Each number is 128 + 24 x the weight over its row's rms, rounded and kept within 0 to 255. Layers, rows and columns count from 0. The size above them is the row's rms in percent of the matrix's.

# layer 5 MLP up, 384x96, rms 0.148, rows 230-265, columns 0-95
size [ 77  91 100 105  97  94 107 102 109  98  91 116 102 103 119  94 106  95  74  94 110  99 107  94 107  95 106 103 102 104 106  98 105 105  95  98]
[[122 124 150 148 113 129 122 102 156 141  80 156  88 148 131 123 141 122  90 116 146 143 140 132 162  96 122 141 166 111 101 161  82 154 103 105 129 170 129 113  89 169  95 113 134 153 141  91 116 137 137 162 111 151 136 114 132 128 140 151  48 169 138 151 149 118 137 164 118 140  78 122 134  98 126 146 129 107 128 107  94 125 181 153 118  98 132  99 136 113 130 143 139 147 121 134]
 [154 116 130 104 116 134 140  95 157 110 142 127 161 107 136 171 131  89 114 146 106 131 109 139 130 121 125  82  83 111 130 153 125 123 126  83  83 120  86 159 166 155 123 165 124 105 115 180 145  79  74 144 136 126 194  86 104 116 112 159 109 128 136 128 146 127 123 134 144 121 147 144 141 152 129  91 128 132 135 123 140 179 124 103 155 123 125  96 108 116 109 123 151 115 129 160]
 [104 118 129 130 128  94 166 139  89 145 155 135 114 100 154 151  90 137 135 118 139 149 128 100 129 140 144 162 129 146 118 104 121 176  67  99 141 119 107 122 107 123 149 128 107 102  98 117 119 112  92 156  97 131 130 105 113  91 149 131 101 132  84 159 134 177 165 127 161 153 122 165  85 135 138  91 146 126 143 131  83 144 147 112 106 106 125 154 136 174 128 131 178 108 105 145]
 [114 152  94 129 109 168 148  86 126 162 121 101 110 134 107 168 115 130 165 145 162 158 111  85 128  74 117 126 132 121 154  98 126 168 114 114 147 149  88 100 132 143 135 136  96 138  86 140 133 143 123 180 134 134 135 106 143 102 129 152 135 181 113  92 138 138 125 123 109 151 113 130 108 133 140 149 151 105 196 119  96 127 100  97 159 105 135 154 126 137 121 160 161 110 116 112]
 [ 88 113  89 114 111 142 164 138 150 123 161 165 131 124 140 111  88 125 108 101 132 137 128 126  90 109 122 149  99  77 124 105 143 160 134 119 118 149 133 131 134 136 113 107 147 134 117 151 142 127  94 129  73 116 133 171 110 148 112 112 130 144 147 121 148 170 117 161 137 202 134 100 101 139 189 136 160  97 142 139 127 136 120 119 124 100  98 163 124 127 165  89 136 131  78 130]
 [147 137 136 136 160 127 170 103 118 175 149 111 154  99  96  96 114 182 135 186 168 122  75 138 127 109 148 109 152 146 152 129 132 130 120 122  95 106  88  74 102 131 120 124 117 122 139 102 105 104 104 105  89 180 124 134 138 162 120 115  97 159 145 137 106  99 110 159 159 119  92 153 106 112 149 162 127 133 152 124 148 115 171 123 129 142 134 137 121 121 115 119 159 136 122 132]
 [169 132 136 125 126 135 110 148 146 128 151 127  94 140 127 175 101 145 106 132 146  92 163 125 139 126 197 159 133 133 134 157 137 145 155 132  85 145  77 122 126 139 113 100 106 110  96 143 123 124 142 107  87  97 191 126 125 119 148 109 142 145 104  91  98 123 128 138 144 141 130  89 125 128 115  79 151 113 191 129 144 150 120 123 112 135 157 114 147 127 187 103 138 114 149 132]
 [172 121 135 134 102 142 153 110 182 124  88  90 124  93 127 128 139 109 142 149 145 165 116 108 146  87 157 126 133 143 127  96 116 104 139 188 104 159 112 120 120 185 105 182 133 118 118 174 107 120 107 101  81 137 144 130 137 111 113 157 134 120 149 103 135 137 129 126  80 110 137 148 136 123 133  97 170 129 135 111 149 131 109 118 134 113 176 137 111 110 168  94 133 110 136 100]
 [124 144 114 149 137 135 144 102 118 147  75 130 152 130 105 160  78 155 118 117 135 185 128 128 114 138 127 125  97 122 139 176 170 111 100 134 114 150 120 122 152  91  76 124 122 111 136 116 132 155 121 112  61 133 119  49 135  88 115 146 125 147 134 120 142 145 146 117 167 147 140 130 128 125 125  89 154 114 168 134 101 138 147 111 143 110 139 152 139 153 132 126 145 135  72 136]
 [119 191 150  95 121 128 138 141 127 134 134 106 113 158 100 151 124 102  61 130  89 167  86 121 117  95 128 117 149  94  95 139  89 127 115 106 123 115 130 108 135 131 141  72 117 150 115 110 150 179 124 120  83 120 139 137 123 152 136 177 117 142 167 150 100 139 118 135 130 146 144 118 105 116 124 111 172  99 124 133 127 172 130 123  82 118 137 122 173 154 116 119 144 126 138  94]
 [ 71 122 127 145 112 124 126 142 114 111 114 138 111 118 115 142 156 145 146 183 115 137 135 158 126 121 154 117 108 113 121 127 131 155 142 118 134  96 113  86  85 137 122 127 106 153 171 163 165 110  95 123 126 131  91 155 103 157 117 167 124 142 122 119 108 153 132 135 151 129 108  81 138  94 141 142 112 160 137 112 170 157 190 140 105 102 116 120 104 181 162 115 112  98 178 115]
 [115 111  99 136 109 123 201 110 171 111 122 127 137  90 132 143 166 110 135 126  94 110 127 114 131 100 115 137 116 103 153 173 119 134  63 128 126 118 121 137 132 144 106 121 137 170 129 150 187 111 124 107 103 142 151 113  55 143 109 132 110 133 136  99 138 125 121 136 120 134 163 127 114 115 161  97 131  98 113 124 169 180 173 123 157 114 135 119 128 113 112 142 128  88 138 141]
 [128 149  98 151 154 156 140 146 161 133 109 125 139 125  91 134  76  80 132 127 139 124 120 131  98  80 117 167 186  90 130 159 118 140 143 105 104 135 122 112 152 149 102 129 117 124 122 153 156 156 115 135  98 109 173 126 114 153  95 105 130 170 113 121 140 160 148 113  99 147 148 125 137 164 153 124 139 151 176 142 107 124 110  96 108 102 154 143 182 100 153 122 133  85 139 136]
 [ 86 136 129 130 125 156 113 108 146 122 150  93 116 141 113 128 110 154 101 111 121 160 114 130 141 111 166  94 117 106 144  90 136 126  97 134 107 119 121 131 170 122  80 170 120  92 120 140 121 183 109 137 132 147 115 104 115 128 166 168  94 195  84 146 141 162 154 142 100 162 136 112 121 125 137 139 142 121 114 107  89 160 129 148 129 112 154  96  91 127 179 153 144 143 147 117]
 [ 74 150  95 124 152 140 113 114 118 124  93 132  96  87 125 128 115 104 108 142 104 191 118  72  98 140 117 126 113 103  97 171 147 146 122 145 111 132  89 123 113 112 123 150 131 165 126 134 116 121 115 155 110 171 166 161 122 122 167 126 123 141 112  92 114 149 136 143 165 125 137  90 159  99 135 101 124  85 137 130 108 164 115 161 149  94 131 157 147 157 148 129 144  89 132 137]
 [ 98 140 105 139 108 115 128  86 120 107 103 120 147  96 124 129 122 103 122 151 156 119 113 118 110 132 152 128 127 130 145 142 110 128 105  87 137 136 142 111  76 100 135 164 115 185 174 138 171 123 115 171  92 114 152 143  97 141 145 162 109 100 133  97 106 141 140 134 175 146 132 119  92 153 176  94 124 100  99 118 101 126 123 131 142 146 130 170 121 150 159 168 131 132  68 140]
 [150 189 152 129 120 143 127 102 127 130 119 118 128 116 130 142 125  93  78 133 139 110 115 132 125  75 110 124 169  88 103 107 162 118 143  99  78 132  91 107 167 147 126 126 131 119 148 147 106 108 133 126 109 145 120 153 112 147 143 111 134 135 100  84 140 132 145 124 169 217  89  94 143 126 127 117 160 170 137 108 154 127 130 127 102 111 132 128 119 144 156 106 164 110 131 113]
 [171 119 138 123 157 136 142 116 173 134  53 109 105 117 118 111 135 114 119 172 121 153 124 151 102 127 135 151 135 139 132 159 122 116 116 139  59 124 146 130 103 145 129 129 145 117 103  90  94 118 150 111  92 109 144 133 170 148 143 111  89 150 124  84 140 112 140 110  83 114 112 145  93 175 154 125 145 148 133  88 113 150 130 104 149 109 127 116 156 145 124 142 111 116 102 182]
 [143 159  91 144 141 126 129 113 124 145 113 140 136 139 125 177 161 110 110 140 159 138  94  98  97 123 122 140 120 118 160 125 163 145 123 139 133 131  97 100 147 105  91 147  78 126  97 130 172 107  63 134  80 162 119 124 138 110 145 161  94 139 136 114 109 169 145 120 129 150 127 142  96 122 151  83 151 134 148  78 110 148 129 119 127 100 117 127 135 144 142 136 141  64 163 106]
 [112 161 110 113 158  98 103 102 153 150 128 123 119  80 123 115 155 116  89  69 124 108 121 106 116 163 113 123 133 136 165 112 121 129 107 132 131 123 130 104 126 143 122 126 120 104 131 150 147 122  94 128  99 167 110  90 167 131 179 132  97 155 112 137 130 130 131 134 193 153 117  81 159 103 125 139 134 122 124 121 111 125 120 134 132 141  99 155 142 156 185 157 123  56 106 124]
 [111 111 106 136 125 102 125 121 135 115 166  97 100 126 106 147 139 131 146 128  75 199 126 106 118 118 139 137 174  61 123 148 156 156 121 160 107 118  83 122 167 122 118 183  98 145 104 142 132 123 123 176 122 108 131 146 146 122 135 114  81 130 119 118 131 175 144 128 127 140 139 145 116 147 129 128 168 147 144 106  86 135 147 114 169 106  75 128 128 113 127 130 155 130 119 146]
 [103 125 117 160 141 141 143 106 131 169 142 150 153 142 114 115 128 141 138 171 110 126 118  91 152 152 102 116  67 120 130 127 161 133 130  94 120  72 141 138 145 135  89 152 126 164  92 141 153  63  70 189 133 124 135 160 116 158 134 147 140 134 124 143 137 143 120 106 126 110 129 119 151 182 128 116 169 128 152 104 118 131 124  98 133 113  90 115 125 103 126 154 114  93 135 139]
 [125 105 133 135 131 133 114 101 166 133 106  95  95 146  88 140 179 148 110 180 102 133  66 138  88 108 151 124 157 112 148 156  94 156 105 104 105 127 136 139 116 145 116 160 153 155 137  99 142 162 167 143  86  90 156 122 121 155 152 136 111 148 158 149 124 103 132 127 132 146 172 127 118 125 125 129 178 123 114 120  86 153 126 144 130 113 130 143 148 141  75 150 117 128 100 117]
 [145 150  96 123 137 122 143 133 151 134  86 163 131 113 141 137 124 121 102 127 145 127 136  83 123 125 148 132 141 147 173 114 178 186  78 107 113 145 112 106 157  92 109 129 142 104 151 137 152  92 116 137 101 154 122  88 133 117 145 181 123 115 100 132 109  93 104  93 106 161 166  93 127 160 135  89 120 122 154 113 103 134 132 149 138 156 132 151 156 124 140 112 129  79 170 141]
 [106 139 112 136 171 127 108 157 136 114 166 163  96 129 119 170 102 118 149 102  96 131 121  81 127  98 100 143 117 121 120 142 180 165 140 139  97 107 110 101 108 143 102 132 121 149 114 129 136 142 147 167  69 165 161 145 129 125 111 134 140 148 113 130 116 117 131  87 193 144 144 109 115 167 131 122 129  79 139 129 120 133 168  92 138 122 118 151 146 173 107 126 123 108  93 128]
 [104 144  88 106  94 132 143 135 134 145 135 141 145  68 145 144 158 122 111 106 134 113 117 110 114 152 132 119 103 130 129 100 151 141 113  73 109 111 130  92 186 148 129 113  95  88 145 184 146 130 124 149 124 141 141 158  97 131 157 134  90 127 143 120 171 115 149 142 152 189 107  85 164 114 137  82 164 139 135 134  93 111 127 129 130 126 152 125 146 133 158 147 131 115 123  97]
 [142  95 104 149 140 139 138 110 136  71 131 133 163 125 151 125 136 173 114 124  99 170 123 106 106  77 131 148 137 119 118 123 116 105 118 129  81 129 115  87 103 168 120 126 117 106 119 122 122 158 132 113 108 150 144 153 107 126 126 140 119 140 131  80 159 169 149  98 153 155 106  80 123  71 147 104 150 121 108 153 145 150 172 178 129 126 127 174 125 146 123 148 156 128  92 132]
 [123 159 105 108 158 130 123 103 141 146 111 138 134 140 132 145 106 135 110 108 153 158 118 138 130 125 113 115 120 118 132 147 138 129 157 138  99  63 127 137  70  94  83 193 122 168 132 130 116 145  90 111 127 188  85 125 102 101 135 145 150 133  92 130 132 114 144 130 105 150 128 115 107 142 138 107 136 145 155 154 134 135 149 176 126  99 124 150 149 145 127 139 148  62  82 145]
 [153 157 116 137 140 127 161 125 146 125  92 122 107  77 134 159 166  98  98 111 109 129  69 102 132 140 101 107 107 123 113  89 117 124 123 169 129 141 142  83 134 175 132 114 114 144 117 106 179 127 150 144 129 153 123 162 129 133 121 187  99 140 134 127 101 107 122 111 130 147 143 119  98 159 168 161 167 115 124 146 111 152 158  94 126  97 133 118 105 142 110 176 123  89 138 123]
 [141 142  90 163 145 150 135 110 116 166 149 133 136 135 176 122  96 157 142 122 174 151  62 116  97 175 124 142 128 126 125 172 163 105 145 148  71 122  73 112 120 138  92 132 112 115 100 139 104 150 105 100 120 131 120  86 136 145 133 105 143 146 104 111 110 125 119 122 144 126 131 119 136 125 112  97 154  98 153 122 110 121 137 127 165 110 117 104 148 177 123 120 174 139 107 159]
 [146 157 124 161 132 137 147 114 123 137 100 109 113 106 137 120 120 102  75 130  99 168 120  95  95 127 135 153 197 105 158 144 150 121 126 107 138 125 129 133 125 160 158 114 106 104 130 130 118 135 130 156  87 113 102 118 139 101 155 140 102 152 140 138 125 118 179 157 178 132 132 110 114 138 115  68 153 112 146 115 112 124 127 138 162 114  59 128 121 150 161 170 136 144  88 146]
 [115 127 112 153  96 168 105 141 144 152 120 135 129  73 137 134 117 133 128  98 114 120 107 110 129 148 119 103  89 132 118 117 158 134 126  90 127 143 146 115 167 175 111 138 145 102  85  98 150 130  94 121 101 173 134 182 154 141 161 140  95 165  88 108 162 111 118 126 143 123 106 143 122 112 147 114 146  85 147 141 146 208 132 152 144 120 132 145 120 135 155 114 116  85 131 119]
 [138 148  99 141 144 102 158 108 141 127 130 117  85  95 113 160 126 159 121 164 120 103 131 103 109 132 133 104 124 131 124 125 188 112 131 148 120  86 100  91 120 132 137 146 128 137  76 141 175  81 130 130 131 134 146 110 136 164 184 119 143 100 123 129 112 133 147 135 140 121 126 117 152 151 149 132 188 130 156 111 139 111 129 129 155  98 144 171  87 146 101 124 134  64 137 166]
 [166 141 117 143 145 108  93 110 148 141 105 120 111 159 110 107 117 129 149 130 183 129  74  64 134 127 106 154 154 154 180 126 111 187  99 132  92 127  91 138 112  89 118 121 114 177 114  94 154 103 128 164  86 107 122 119 122 104 151  99 106 171 110 122 147 132 173 114 127 112 138 123 125 127 160 140 130 136 135 139 131 125 112 123 134  95 148 118 133 152 145 165 135 132 129 153]
 [156 133 104 111 117 112 176 151 127 128 165 149 138 140 143 143 141 138 120 133  94 147 102 101 135  52 111 141 116 129 129 124 147 173 142 117 127 143 143 100 120 137 113 103 109 161 104 153 131 132  96 152 105  94 151 183 157 132 182 137 126 123 110 146 104 156 140 107 128 130 134  93 139 118 164 119 165 125 133 107 109 138 126 117 120 113 128 124  85 134  84 129 122  56  91 162]
 [110 104 128 126 119 133 150 109 147 142 140 158 123 134 142 136 124 110 141 123 107  97 126 129 119 100 134 134 167 133 160 180 155 127 162 109  89  89  62 114  89 139  94 148 125 171 180 158 107 110 130 119 139 152 131 137 122 146 128 103 101 156 100  53 108 134  96 171 147 139 114 122 128  99 114 157 122 119 106 145 143 162 141 132 152 105 139 143 146 142 124 104 112  84 163 136]]
# layer 5 MLP down (transposed), 384x96, rms 0.122, rows 230-265, columns 0-95
size [ 82  92 102  99  88  84  90  94 116  88  98 123 114 101 142  85 103  87 112  91 130  92 101  88 102  80  95 103  81 103 110  98 101 107  92 123]
[[144 131 115 126  88  95 137 158 124 128 150  87  95 108 127 136  99 122 166 123 119 129 134 116  95 148 164 129 124 180 158 121 136 135 153 160 118  80 146 102 142 125 124 102 115 132 135 163 157 108 120 115 160 112  95 134 110 123 123 102 166 103 121 132  93 118 128 129 146 107 228 140 143 178 138  97 126 122 128 142 175 144 107 134 116 116 121 141 147 152 119 130  88 120 147  96]
 [122  83 133 129 115 113 141 128 120 139 113 140 112 110 136 189 131 123 127  98 151 129 146  92 148 127 146 111 122 112  86 165 109 139 134  98 135  98 105 139 139 139 150 122 139 118 113  96 146 101 133 141 101 104 141 133 118 144 118 114 135 137 116 150 143 117 135 135 144  86 199 147 149 152 107 126 106 145 116 148 131 138 113 102 135 142  96 104 100 126 150 101 247 148 121 148]
 [131 103 137 130 148  92 141 156 117 106  85 154 108 122 145 117 105 105 158 115 137  87 156 150 165 167 107  92 127 175  80 116 105 135 118 134 143 106 138 128 119 127 126 104  96 116 172 150 131 133 117 139 128 133 119 111 143 124 151 117  91 125 120 166  97 170 155 120 134 121  94 140 120 115 135 101 146 176  84 115 114 127 137 159 142 152 166  84 135 118 131 103 191 161 165 142]
 [102 143 107  87 127 185 135 128 105 164 165 119 138  98  79 121 100 105 134  90 201 137 102 127 140 140 135 108  85 117 100 126 118 140  93 122 121 113  97 163 106 146 127 165 151 125 127 146 108  89 127 145 168 156  84 125 139 150 149 147 160 139 135 123 188  86 108 145 141 126 141  83 129 131 131 149 105 131 114 130 132 143  80 140 137 129 122 130 120 135 130 117 109 141 154 119]
 [182  97 120 143 106 158 149 111 144 128 162 137 182 171 113 130 100  71 130 132 144 115 140 131 134 160  84 146 120 112 140 114 147 114 144 118 121 105  93 108 139 117 120 144 124 117 138 153 141 155 113 145  83 154 127 117 124 127 115 125 167 125 120 178 144 111 118 114 116 160 156 115  88 143 152 124 120 110 131 104 173 144 133 147  90 117 120 146  68 117  89 175 101  89 133 122]
 [148 133  89 106 132 121 142 176 126 122 183 159 172 139 118 146  89 105 182 144 108  99 123 151 136 125  95  89 137 123 120 115 123 162 116 126 123  88 159 150 126  91 120 147 139 137 105 156 142 134 136 153 140 170  82 146 138 103  96 106 129  95 107 139 133 123 117 108 140 100 104 139 104 190 153 158 161 113 133  89 128 141 127 133 129 149 135 133  81  96 157 121 122 116 138 103]
 [103 129 188 137 112 118 123 122 156 158 171  90 111 163  72 134 104  86 123  98 120  97 146 123 133 130 143 130  89 135 105 117 130  92  81 104 157 136 183 143 140 100 140 111 132 121 115 122 119 126 146 163 102 172 135 137 167 156 136 147 112 137  99 100 151  97 116 167 102 148 126 149 119 115 103 157 158 129 131 126 132 146 125 152 121 139  94 113 110 142 146 113 140  86 115 170]
 [ 99  98 139 139  75  93 144 138 159 154 141 124 142 158 107 124 107 124 112 157  85 133 132 177 101  96  83  99 121 121 126 116 132 120 121 155 153 139 146 109 148 150 125 100 137 141 114 106 113 134 133 130 119 193 103 126 154 147 142 122 110 134 164 131 113 151 135 157 166 168  99 176 114 111 149 144 135 161  76 127 115 145 100 156 135 163 131  99  96  83 125 116 122 110 145  99]
 [113 154 153 154 129 144 137 123 159 177 135 156 136 133 101 121  95 121 177 143 122 164 180  86 108 140 131 128  97 132 142 123 152 109 134  88 128 150 102 116  99 143 116 164  79 133 140 123 147 105 121 143  91  88 138 113 128 109  86 149 134 101 144 145 134 154 123 114 180 185 122 130 136 118 111  89 110  82 122 139 140 117 150  93  87 118 147 117 166 127 112 129 113 104  95 136]
 [129 121 159 131 151  93  99 143 131  84 159 140 137 138 160 118 128 143 145 142 153 109 106 112 104 137 106 124 143 118 119 182 145  93 119 153 129 130  76 101 149 108 140 148 174 116 120 127  99 154 156 138 128 103 118 114 159 112 130 130 120 120  93  90 122 106 181 132  88 130  78 170 120 131 127 134 114 159 133 138 107 169 119 137 174  77 128  83 131 112 115 100 153 129 160  95]
 [129 114 111 156 123 109 200 186 123 127 120 128 123 133 120 115 127 135 129 104 141 132 127 122 132 157 117 117 128 173 148 136 107 160 137 132 182 116 121 114 149 126  73 168  87 110 167 123 141  75 145 153 125 167 115 152 109 123 138  95 109 132 108 102 115 118 163 117 168  80  90 144 128 114 105 161 124 125 118 148  90 118 135 128 149 119 153 132 154 123 161 120 103 100 131  83]
 [143 143 145 180 145 152 111 141 103 108 128 117 141 119 111 153  88 116 124 129 123 112 126 109 103 121 149 155 119 108 101 113 189 175 126 121 120 161  94 123 121 125 129 161  97  89 134 117 154  60  97 118 146 124 134 135 129  91 125 141 100 156  97 126 111 147 208 127 175 111 156 101 115 157 124 114 139 159 139 128 133 153 159 117  89 126 133 134 118 146 130 118 132 119  85 118]
 [134 124  89 175 131 113 150 148 132 119 132 116 101 127  90 161 143 131 109 128 135 123 118 103 131 138 135 152  81 142 141 143  77 150 100 145 110 147 114 112 133 102 107 124  58 159 201 161 141 128 133 145 132 146 177  80  97 153 129 107 124 137 142 110 112 154 139 145 148  96 121  98 123 148 140 112 124 150 172  74 131 105 117 133 116 124 109 157 139 141 170 121 155 136 115 140]
 [131 136 203 141 193 132 107 137 153 149 134  92 150 146 100 142  77 101 155 131  99 108 113 109 145 127 124 165 103 105 139 114 116 112  90 124 110 114  87 115 143 101 104 143  88 112 116 126 113 140  94 161 114 137 134 103 168 117 144 152 137 153 120 140 113 147 162  77 131 141 123 127  97 163 134 138 123 155 135 140 124 182 127 164  90 117 148 125 116 152 119 127 159 119 129 107]
 [108 124  91 135 170 151 149 125  98 127 125 117 111 105 116 159 119 129 148 160 123 125 116  88 110 111 180 145 151 119 133 138 172 113 107  81 121  98 135  88 119 146 124 160  52  94 120 124 105 122  91 118  91 134 166 149 133 133 149 121 126 118 146  92 112 134 128 149 143 143 147  90 127 122 152 126 157 119 180  96 134 181 150 151 160 129 103 119 137 148 144 114 137 109 133 167]
 [112 162 124 141  94 143 176 102  94 120 125 106 135  90 133  84 134 125 133 114  80  99 165 114 111 163 151 115 109 119 175 120 118 125 113 140 113 127 121 126 123 123 158 131 124 106 175 113 114 118 129 157 125 166 108 130  78 135 125 124 136 143 168 109 141 162 141  96  94 108 191 119 144 136 116  73 140 100 108 108 135 136 124 123 146 157 163 163 169 124 133 141 135 165 127  92]
 [136 129 137 100 116 142 141 113 128 131 141 111 136 102 115  98 133 130 106 122  94 151 130 181 156 126  75 153 123  85 131 130 112 108  82 133 151 194  98 117 136 174 147 134 109 163 138 148  99 116 121 144  82 132 124 133 119 148  90 164 131 127 129 132 117 122 203 123 152 130 169  52 145 143 156 127 121 134 120 112 101 111 142 134 148 116 134 109 123 108 131  94 151 130 142 142]
 [110 119 130  91 141 142 104 117 175 165 140 117 138 165 147 105 129 136  94 150 146 142  87 163 108 100 150 139 135 127  98 136 126 102  87 164 132 142 171 143  80 111 124 133 116 133 162 129 113 122 191 155 147 131 129 124 166  93 134 125 133  93 122 145 103  75 110 130 147 136 182 140 122 144  98 136 128 104 101 138 162 144 151  97  99 121 109 106 117 107 164 123  98 119  92 136]
 [150 132 105 145 160 164 133  95 147 139 124 125 119 115 124 148 141 146  99 143 120 133 124 109 139 123 158 153 118 111 133 141 167 159  88 123  79  95  73 129 140 117  95 144  49 146 128 176 133 130  95 142 103 147 141 124 118 129 125 141 115 139 124 103  87 138 168 103 150 143 155  82 117 131 172 114 118 134 146  98 118 188 139 104 136  91 105 111 117 149 155 144 150 114 144 124]
 [101 123 125 142 124  99 118 151 135 114 136 134 110 128 169 103 124 129 142  74 159 118 143 146  96 154  93 139 152 133 144 108 137 148 112 146 139 143 109 114  81 122 133 144  81 126 129  78 178 152 108 105 118 166 139 120 179 136 108 151  99 122 185 122 145 128 140 138 100 108 181 101 151 113 120 149 125 155 126 153 149  61  97 124 121 110  93 111 131 154 153 147 130 156 128 138]
 [128  91 113 101 152  84 152 139 118 166 139 145 101  81 142 192 127 109 136 145  97 160 106  87 146 111 145  96 101 123 118 109 132 126 129 135 124 144  95 110 121 174 140 129  96 110 116 121 101 141 127 124 109 122 177 143 148 119 115 120 125 137 146 130 156 114 106 155 150 133 135  99 173  76  96 119 134 134 156 143 103 109  93 160 149 130 123 149 161 152 157  95 185 147 122 129]
 [131 130 113 136  71 161  98 118 145 153 125 107 161 110 104 108 130 131 149 134  86 167 118  95 127 161 129  91 120 130  99 127 132 110 126 116 128 137 163 115 162 134 106 123 101 134 107 127 157 123 130 131  74 155 171 122 153 128 138 103 169 140 164 151 117 140 113  90  82 123  88 119 103 109 139 124 181 133 152 126 110 104 158 137 131 142 117 146 168 169 160  92 130 168  94 115]
 [174 118 127 116 171 108 151 145 170  87 188 125 143 135 169  97 138 167  99  84 137 157 152 117 104 128 103 159 144 107  95 117 130 152 150 130  70 185 130 111 125 127 121 102 115  75 129 110 111 139 154 164  98 152 124 143 121 104 123 139 119 115 147  96 125 122 146 123 115  71 123 128 144 152  91 145  94 135 136 109 153 119 119 121 125 119 144 129 158 130 125 121 147 152 141 113]
 [120 169 182 136  71 142 131 110 144 146 124 130 102 107 104 109 118 141 118 137 147 121 156 129 119 128 128 137 100 152 100 112 118 138 136 153 111 162 109 131 120 117 140 142 149 118 150 106 193 140 112  88  96 160 104 104 117 130 152 112 137 129 164 145 130 118  93 117 124 108 158 140 139 178  93 167 113 118 115 180 114 128 107 112 108 170  80 105 137  82 172 150 153 142 124 145]
 [109 110 134 152 100 141 132 174 119 112 133 145  93 138 124 124 165 159 136 133  80 120 159  89 152 133 126  87 126 105 111 137 141 148 125 159 133 160 174 144 101  99 124 121  90 131 109 141 103  74  89 107 104 157 115 137 166 115 157 100 115 139 120 124 121 146  83 106 145 122 113 122 124 135 119 104 108 182 124 142 108 110 178 171 109 127 112 140 129 159 163 126 119 176 108 152]
 [114  92 181 154 124 107 116 106 140 129 111 119 110 134 135  60 158 177 124 146 105 132 134 172  68 115 154 127 164 119 133 132 113 124 144 119 133 142 152 136 164 136 139 101  81 147 111 109 146 142 134 104 145 119 112 129 123 166 100 125 126 116 157 158  99 114 121 144 142 107 136 104 150 122  89 105 144 163 145 162 118 109  92 170 111 119 127 120  90 115 146 157 126 147  91 174]
 [136 126 142 116  99 120 122 109 136 123 122 142 101 134 104 129 109 174  81 130 147 149 112 142 139 153 122 180 143 129 151 144 147 134 123 135 141 131 132 110 115 161 156 125  98 113 143 101 169 128 126 103  73  96 141 117 159 148  80 112 128 107 108 119 172 149 132 170 142 165 142 111 117 165 163  93  86 151 104 100 134 125 155 119 127 142 112 100  65 147 148 139  71 120 155 130]
 [ 91 187 126 117 143  96  66 145 120 161 133 133 142 149 134 162 122 116 141  99 140 127 104 132 113 110  98 141 126 138 132 181 181 124 104 128 129 123 139  96 113 158 140 156 120 129 167 140  95 148 104 110 104 157  61 100 100  99 132 154 134 143 140 158 108 125 115 156 108 130 106 147 106 150 164  87 112 138 164 140 140 120 125 109 151 123 153 148 132 162 118 125 112  88 152 139]
 [151 109 153 105 108 107 170 111 144 149  87 137  90 108 118 132 133 140 123 119 125 133  68 186 149 156 146 104  98 115 120 133 156 125 114 155 123  75 118 120 110  96 134 133  93 143 173 159 162 135 165 118 125 126 145 147 129 134 136 121 200 125 126 123  91 148  77 121 124 125 146  89  98 121 105 119 129  83 144 110 166 124 127 101 159 114 145 124 113 152 129 129 154 112 144 142]
 [ 92 119 154 145 150 109 111 168 165 124 123 127  96 142 120 163 132 137 187 150  81 190 151 105 142  71 109 122 122  59 135 168 149 117 167 141 139 112 102 126 137 100 108 115 111 124 121 134 119 116 114 149 143 121 134 132 110 125 114 132 142  96 134 179 108 126 112 159 124 131 145 155 136 116 124 116 154 114 161 124 133 162 163 102 130 132 123 133 138 139 135 127 102  79  77 120]
 [153 144 125 161 134 150 179 111 170 152 164 108 140 133 130 157 135 104 132 122 105 114 134 114 141 135 115 161 156 153 117 105 112 156 149 112 103 120 101 130 123 134 141 129 140 177 110 152 115 119 136 115  92 127 113 120 146 109 115 176 120 117 124 106 154 157 172 171 147 145 106  52 119 156 134  81 102 115 125  90 102 101  89 120 123 119 116 112  97 138 150 162 148  80 110 117]
 [157 173 140 105 125 105 106 167  94 147 149 133 142 125 111  98 117 142 150 123 109  87 137 157  86 109 119 141 170 131 123  90 104 126 116 137 151 100 178 132 164 120 133 149 161 160  93 113 135 138  92 131 116  88 174 128 135 134 168 148 124  87  82 131 113 120 110 144 134 143 120  85 132 130  97 132 118 146 110 109 133 122 133 165 136 175  70 115 130 127 147 116 170 134 125 105]
 [107 162  84  89 133 108 132 107 118 120 131 100 120 117 169 152 114 121 128 170 112 144 179 117 110 137 132 137 132 153 130 144 171  68 125 108 130 105 133 139 133 137 134 113  88 123 103 125 130 133 109 136 116 104 102 133 151 125 168 132 148 117 176 169 113 127 128 123 112 152 159 124 127 157 143 103 126 176 109 104 117 127 113 143 131 148  91 114 114 158  86  93 212 141 155 128]
 [141 137 137 109 142 145 102 141 101 105 158 127 118 120  97 136 116 103 118 104 133 197 150  89 134 131 128 125 120 138 163  99  91 127 143 112 154 112 112 123 105 125 132 119 121 118 118 137  99 102 130 145 140 110 137 125 122 116 153 117 174 140 100 125 103  97 158  81 102 114 139 134 133  74 162 153 140 137 145 119 151 137 152  69 155 166 136  81 153 182 135 149 195 138 140 138]
 [145 138 143 125 162 113 135 108  91 142 126 119 123 124 166 147 104 140 127 112 106 133 139 137 111 107 107 122  91 179 151  95 152 146 158 117 115 139 118 128 145 157 135 137  84 103 152 102  97 124 100 146 156 120 142 133 119 114 155 153 126  99  69 137 100 131 150 119 131 144 170  97 156 152 111  94 166 139 129 156  86 106 111  99 156 153 148 150 105 112  85 164 184  88 129 147]
 [112 139 124 161 124 112 151 137 128 153 179 116 143 143  93 150  98 159 100 104 131 101 108 102 124  79  94 143 177 117 137  99 151 140 175 120 120 109  89 113 135 108 126 162  55 162 141 106  76 119 158 126 120 142 130 124 134 125 160 136 136 103 140 115 100 121 108 156 153 124 114 107 155 113 125  88 133 126 117 174 120 153 145 144 139 124 167 128 146 177 139 110 151 104 127 120]]